config.yaml
n_layer: 16
n_kv_head: 2
d_mlp: 704
norm_place: "pre"
positions: "rope"
rope_base: 10000.0
rope_fraction: 1.0
attn_scale: 0.0884
parallel_block: false
init: "uniform"
optimizer: "muon_variant"
lr_head: 0.0074
final_lr_fraction: 0.0
seq_len: 1024
steps: 7820
Each number is 128 + 32 x the weight over its row's rms, rounded and kept within 0 to 255. Layers, rows and columns count from 0. The size above them is the row's rms in percent of the matrix's.

# layer 3 MLP gate, 704x256, rms 0.15, rows 287-303, columns 192-255
size [107 101  98  94 107  91 105 106  97  98 108  95  96 105 103 101 103]
[[152 103 157 136 140  86  93 122 116  79 137 100 109 101 116 152 110 137 125 194 114 154 145  87 133 128 140 200  98  71 143 117 160 133 113 126 141 107 130 156  78 182 101 100 147  69 119 105 166 126 130 118 133 124  42 106 136 222 178 107  80 119  99 133]
 [155  83 152 115 104 111 138 122 141 166 108  93 113  51 162 137 100 176  72 114  77 192 113  69 143 197 134 155 155 100 113 150 137  86 140 106 160 146  89 185 142 136 105 200 108 161  95 182 109 124 157 146 107 130 110 108 170  79 130  93 148 136 182 120]
 [163 153 140 190 124 169 108 121 134 166 124 134 133  94 185 171 145 161 135 174  97 106 141 121  99 116 121  72 169  88 182 119 173 115 186 196 140 136 139 168 128 175 142  98 109 135 108  62 118 166  92 108 186 119 167 129 126  97 188 120 115 144 162 155]
 [125  99 128 126 127 151  96  52 145 131 146 152 138 178  86 169 119  66 128 167 120 170 102 155 163  98  77 124 174 180 170  90 122 113 104 136  75 167  52 178 100  66 136 131 118  88 133  89 118 168 161 149  90 138  61 147 166 153 138  98 116 135 127 108]
 [166 163 166 157  55 127 132 192 200 135 110 170  82 160 136 108 144  79 155  76  86 156 197  64 143 175  90 156 103 113 119 132 115 120 103 133  88 133 138 156 135 181 159 120  93 131 131 141 179 154 170 115 134 147  93 177 148  88 134 158  94 114 114 153]
 [ 79 102 136 115 162  89 126  67 146 105 134 156  33 114 163 121 117  97 127 141 114 142 130 121  98 165 141 118 116 109 116 125 108 163 170 132  83 171 159 101 144  98 106 112 146 101 127 118 129 110 178 113 151 137 177 120 131 103  89 165 134 124  80 122]
 [ 59 149 112 150 156  46 118 172 181 162 160 145 106  83 100 106 176 142 107 164 102 120 131 153 142 122 122 127 161 101 106 110 112 125 139  99 124 133 139 104 128 112 111 122 188 181 127 125 144  64 100 139 164 146 115 133 125  99 155  96 127 146 114 123]
 [ 91 127  99 124  84  98  91 115 120 123 184 133 153 142 159 144 110 134 102 158 105 141 159 176 126 133 148  93 158 148 164 158 146  98  63 141 122  74 136 114 110 179 114 144  55  84 150 149 144  82 125  98 136  59 152 122 131 131 120 121 163  95 122 123]
 [112 108 144  63 156 185 122  62 130 106  82 211 103 181 149 138  92 108 143 148  96 127 150 157 114 134 182 135 126 135 105  89 190  91 166 123 142 114 145 120  75 155  83 168 142 129 173 108 122 145 130 143  70  52 138 107 125  96 126 115 114  97 153 179]
 [152 127 110 160 110 101 119 122 129 106 128 133 106 102 167 114 119  79 144 136 118  93 143  96 192  82 161  66 125 171 117 147  86 119 101 141  99 141  80 126 122 158 107 121 139 145 145 150 112 137 158  86 174 137  69  42 160 102  94 136 158 125 154 148]
 [ 94 133 176 119 133 128  92 141 100 157  85  81 145 148 117 179 143 117 158 127 125 116 147 145 140 129 109  90 132 134  82 144  71 122 144 142 142 109 147 117  78 129 110 202 147  98 133 158  89 144 144 137 132 103 125 136 171 159 213 132 139 115 107 113]
 [157 106 123 140  97 118 144 128 148  93 137 141  84 124  63 121 122 130 121 150 132 106 137 131 147  90 133 143 132 155 116 174 180 160 113  72 119  74 141 137 173 175 155 125 135  93  13 137  59 145 150 166  92  89  97 150 106 128 149 119 138  96 140 124]
 [ 66  77 139 113 194  73 135  60  82  90  93 132 187  74 125 155  93 107 129  95 142 142 119 135 145 171 125 145 111 113 122 118 107 187 125 179 130 120 116 117 108 174  91 172 136 104 122 141 111 141 145  90  55  88 104 115 138 107 125 173 167 150 110 131]
 [ 92  97  62 102 131 189 141 158  76  83 101 141 111 112 126 164 112 119 151 192 129  70 122 136 129  73 102 127 141 152 117  88 151 170 146 139 154 114 116 104 147  97  72  80 126 149 101 164 109  92  75  55 144  86 143 152 111 166 110 101 154 160 121 126]
 [141  96  95 115 137  98 146  69 125 119 139  70 156  85 141 161 134 136 113 141 127 211 162 117 101 132 106 147 152 108 106 131 128  86 132 149 106  99 111 139 118  89  78 130 158  68 115 128 148  96  66 121 209 131 126  91 158 134 111 153 133 132 104 165]
 [ 72 117 155 127 133 188  55 125 148 110 158 185 104 119 134 126 109 121 127 160 161 103 145 116 184 154 107 117 130 134 123 142  85 201 144 104  82 126 102 163  77  69 131  99 119 138 114 176  94 154 136 176 180 112 144 115 121  85 102 100 167  64 169 183]
 [214 132 116 155 172 130 122  76 148 166  91 107 169 110 145  91 159 125 100 130  95 117 111  73 132  59 145  95 120 115 206 120 122 109 124  96 156 138 127 156 142 141  93 154 154  91  85 130 184 220 128 122 127 131 186  98 120 140 112 126 121 157  86 119]]
# layer 3 MLP up, 704x256, rms 0.15, rows 287-302, columns 192-255
size [106  94 100  96 100  87 103 101 100  98 100  99  96  96  99  97]
[[100 114 161 114 231 153 174 128 137  76 138 102 146 171 127 135 192 112 120  80 128 109 117 161 123  90 108  86 161 166 142  75 143 158 103  74 134 135 115 124 107 116  96 116 142 144  98 153 133 141 114 183 101  80 104 133 112  77 100 150 123  92 165 131]
 [154  58 136 133 159  92 161 125 151 122 139 112 146 146 158 126  85 129  78 156 143  71 145 122 152 130  82 207 114 121 141 200 178  45 115 144 107  64 159 106  98  96 118 118 143  95 118  97  81 135 127  78 104 154 152 139 200 131 100 174 102 140 126 125]
 [101 158 106 189 161 147 125 136 126  97  82 154 171 112 149 124 151  65 125 119 121 150  84 142 110 120 128 114  88 183 154 141  90 148 113 178 140 160  48  71 153 218 154 106 154 119 114  81 108 113 138  61 154 117 101  98 134  44 108  88 149 140  94 122]
 [151 178  88 137 135 121 151 123 150 121  74 109 125 104 184 160 102 146 111 140 115  79 181  95 120 159 151 162  82 114 131 120 154 105 142 102 229  79 194 118  95 163 128 120 149 186 178 159 162 107 160 120 127 196 149 108 106  94 127 123 150  52  57 148]
 [101 115 135  16 153 189 165 110 127 113 170 127 111 123 140  95 111 118 127 146 149  68 117 181  82  98 148  57  93  57 110  70 109  96 129 141 137 165 145 163 127 135  66 125 179  70  95  78 159 162 127 137 134  98 178 113 116  72 187 135 118 141  73 147]
 [ 88 123 111  98 141  90 117 119 112  96  98 119  90 152 116 110 134 166 123 101  70 177  73 106 148 116 136 116 128 107  95 120 100 168 122 116 141 138 194  78 150 145 127 106 160  84  95 135 133  85 179 130 164 206 170 159  96 131  63 200  98  90 110 169]
 [ 94 135 125 150 146 114 147 178 110  66 155 133  98 150 150 115 114 188 133  74 129 182 135 128  98 119  88 160 142 119  69 124 114 135 133 127 144 124 141 153 127  59 186 115 159 144 134 195 123 158  82  83 119 139 104 150 154 161 161  76 147 101 161 138]
 [117 172 127 104  27 144 159 107 112 163 124 105 103 128 137 106  74 103 180  92 157 180 164 108 148 169 178 103 153 123 155 103  82  54 102 124 147 134  84 111 146 130 165 138 175 125  99  85 125 162 179 164 167  66 169 154 142 130 102  93 111  91 150  67]
 [153 121 117 101  86 196 142  70 139  65 141 132 159 140  69 145 121  74 147  78 146 101 137 179 106  95 169 102 168 142  98 131  75 191 124 105 128 188 126 152  89 155 163 117 142  95 100 117 206 162  75 147  68 124 187 117 126 174  93  90 169 143 145 134]
 [ 81 153 102 132 138 181 171 112 173 154 124 189 120 142 108 124 136 144 135 102 138 123 105 122 132 147  72  95  93 161 165 126  95  63 138  96  92 167 139  99 122 139 157  71 173 125 177 115 150 127 178 148 145 160  97 168 125 174 103 131 188  95  90 173]
 [152 138 139 144 133 110 131 134 174 117  94 139 153 191 120 138 162 122 111 137 175 141 165 146 142 155 163 201  85 215 154 132 101 127 109 148 151 167 130  97 171 155 118 138  93  74 130 173 163  91 171 111 149 163 144  96 150 158 122  71  99 104 171 114]
 [116 168 168 129 136 147 170 113 133 157 174 131 142 120  99 162 166 119 153 153  87  72 120 231 170  80 112 180 122 105  98 198 136  85 161 101  64 146 133 147 131 157 108 117 101 127 101 166 161 136  95  81 171 185 164 165 133 177 164 124  98 115 125 128]
 [122  89 116 156 147 113 102 126  78 101 124 158 138  93 133 140  74 154 108  79 145 116 103 147 170 164 120 131 143 118 166  86 132 158  98 164 115 149 128 101 107 230 160 117 146 107 168 113 149 123 142 137 133  81  93 111 160  83 132 122 138 157  90 100]
 [ 87 175 160  89 123 134 105 146 177  90 133 105 152  50 162 157 155  71 137 151  87 111 147 156  83 122  88 130  94  82 197 161 146  98 120 153 173  96 190 142 156 112 162 164 128 108 114 134 145 155 208 144 165 102 160 118 121 126 203 123 154  79 112 164]
 [137 185 158  67  80 120 147  92  38 117 145 131 120 150 144 145 132  97 124 114 105 157 170  92 108  80 106 154 122  67 161 102 144 102 162 174  69 128  89 110  98  89  64 127 163 135 146 165  93  84 100 143 152 134  54 106 174 131 117 116 132 126 125 108]
 [167  78 118 167 142 117 137  49  91 134 148  52  86 114  88 162 128 137  54  83 184 138 171  95 143 118 120 105 171 118 128 124 199  89 189 126 103 140  95 167 151 111 150 182 168  96 157  97 182 188 109  83 100  94  84 123 104 139 102  66 155 116 110 132]]
# layer 3 MLP down (transposed), 704x256, rms 0.126, rows 287-302, columns 192-255
size [ 97 101 107  92  94  78 107 109 101  98  98  97  87 104  93  97]
[[113 184 250 179 171 148 109  83  67 110  78 119 110 162  92 175 107 128 145 170 106 114 177 163 178 176  96 113 158 175 127 105 137  96 128 104 139 177 172 154 115  66  74 155  87 156  76 138  79 106 114 164  73 113 153 102 105 202  70  79 112  84 177 183]
 [159 114  67 135 124 151 155 111 126 178  97 123 155  89 111 138 126 121 203 128 163 182 131  41 124 143 179 125 110 151 109 113 149 178 115 118 110 142 130 127  95 143 122 131 114 100 125 162 131 149  80 120  94 123 140 165  87  92 158 154 222 129 115 120]
 [117 137 113 150 152 134 102 100 189  58  72  96 159  77 137  95 114  35 145 134 136 153 136 139 161 126 130  87 145 204 111 168 121 139 145 142  98 189 133 119 128 129 139 143 132 152  59  87 143 141 141 108 152 101 164  84 179 147 134 138 171 127 132 127]
 [155 114 126  94 139 185 139  89 169  84 111 194 136 113 120 127 104 111 132 191 111  85 151  56 129 117 138  96 160 155 165 154 104 104 106  93 120 189  97 203  87 115 155 153 123 169 153 129 164  78 153 183  14 107  27 109 116 158 146 121  98 108 111 119]
 [ 89 166 165 162 167 175 108 105 140 137 133  74 138  83 139 136 127 134 135 178 133 115 156 183 136 168 187 137 131 132 110 160 167 141 130 128 130  82 115  76 120 147  95 162 128 131 148 144 112 180  49 141  89 147 185  79 133 150 116 148 153 112 155 137]
 [133 133 122 167 123 148 123 149  85  63 109 122 134 148 160 113  94 130  86 149 136 144 119 145 131 151  52 136 171 117 117 121 132 112 152  45 138 168 117 103  62 135 123  91 115  72 153 124 135  37 136 134 136 109 148 158 141 102 125 133  96  81 121 183]
 [123 118 182 156 114 108 132 155 101 144 100 128 103 108 112 104 141 148 138 150  94 165 202 163 150 118 122  69 163  93  72 163 122 132 108  91 133 152  75 107 166 105 100 155 135  92  65  94 137 114 117  99 154 162 122 108 111 151 125 200  87 140 142 110]
 [128 184  67  91 132 194 169 103 137 113 119 108  88 145 134 131 154  85 102 141 100 108 135  77 183 154 150 120 120  78 149  81 129 122  92  94 168 169  62  90 181 115 111 101 158 151  97 120 108 124 168  88  80  99 157 202 122 128  96  96 126 136 118  70]
 [132 149 178 100 138 112 135 168 147  91 133 132 115 126 113  73 192  90 118  98  99 199 156 106 112 187  84  76 156  65 100 113 145 105 145  82 100 135 136 199 122 248 110 185 200 136 136 128 130 127  83 157 143 176  64 151  98 132 135 105 143 143 165 123]
 [122 134 136 101  59  99 159  89 157 116 131 143 130 127 208 151 149 135 144 125 191 142 115  99 132 146 123  90 125  86 137 111 148 175 136 134 158 151 113 132  84 110 101  90 143 123  99 163 105 141 149 104 116 131  80 119 130 129 145 134 136 138 129 143]
 [124  74 164 111 129 124  50 113 113 157 158 140  80 179 160 101 156 143 123 166 118 133 154 206  65 138 137 127 113  83 131 115 136  85 161 115 137 138 119 143 112 109  89  93 119 129 152 128  89 100 104 145 150 121 131  82 145 190 132 156 152 166 120 136]
 [120 109 132 147 110 124 149 143 128  97 156 191 171  83 211 136 118  97 102 104 120 141 151 128 182 127  94 128 127  57 199 113 195 138 161 114 157 180 136 112  94 164 177 156 138 198 105 135 114 152 115  87 124 133  46 140  94 161  85  58  96 105 133 159]
 [141 169  98 122  84 104 103 158 155 131 142 160 104 171 179 170 123 126  86 139 135 117 125 129 176  94 114 108 134 112 172 110 139 107 105 129 100 103 150 118  94 215 131  65  95 112 168 144  58 123  93 166 188 134 106 127 136 147  75 109  79 193 120 100]
 [ 55 122 131 130 114 141 168 138 145 109 190  99 134  89 110 110 130 139 155 182 118 102 110 112 141 172 120 159  97 153 155 119 149 134 121 211 130 147 166 149  88 132 111 142 111 102  46 114 121  56 161 120  96 119  93 128 105  99 144 155 164 119 168 159]
 [124 108 148 149 162 158  86 139 122 166  73 100 130 134 147 169 157 124 133 132 141 188 122 171 169 134  98  95 186  75 176 145 110 122 141 130 121  97  50 137 102  98 123 131  98 184 150 135  91  87  91 153  90  83 138  95 144  65 112 131 105 141 104 126]
 [ 88 200  75  90  58 103 134 134  92 111 165 131  88 109 139 148 172  58 154 123 114 116 146 166  80 145 130 113 140 134 156 159 162  94 122 125 115 189 105  84 125 128 184  85  78 149 116 134  74  81 114  99 108 148  97 167 112 157 152 173 144 129 155 107]]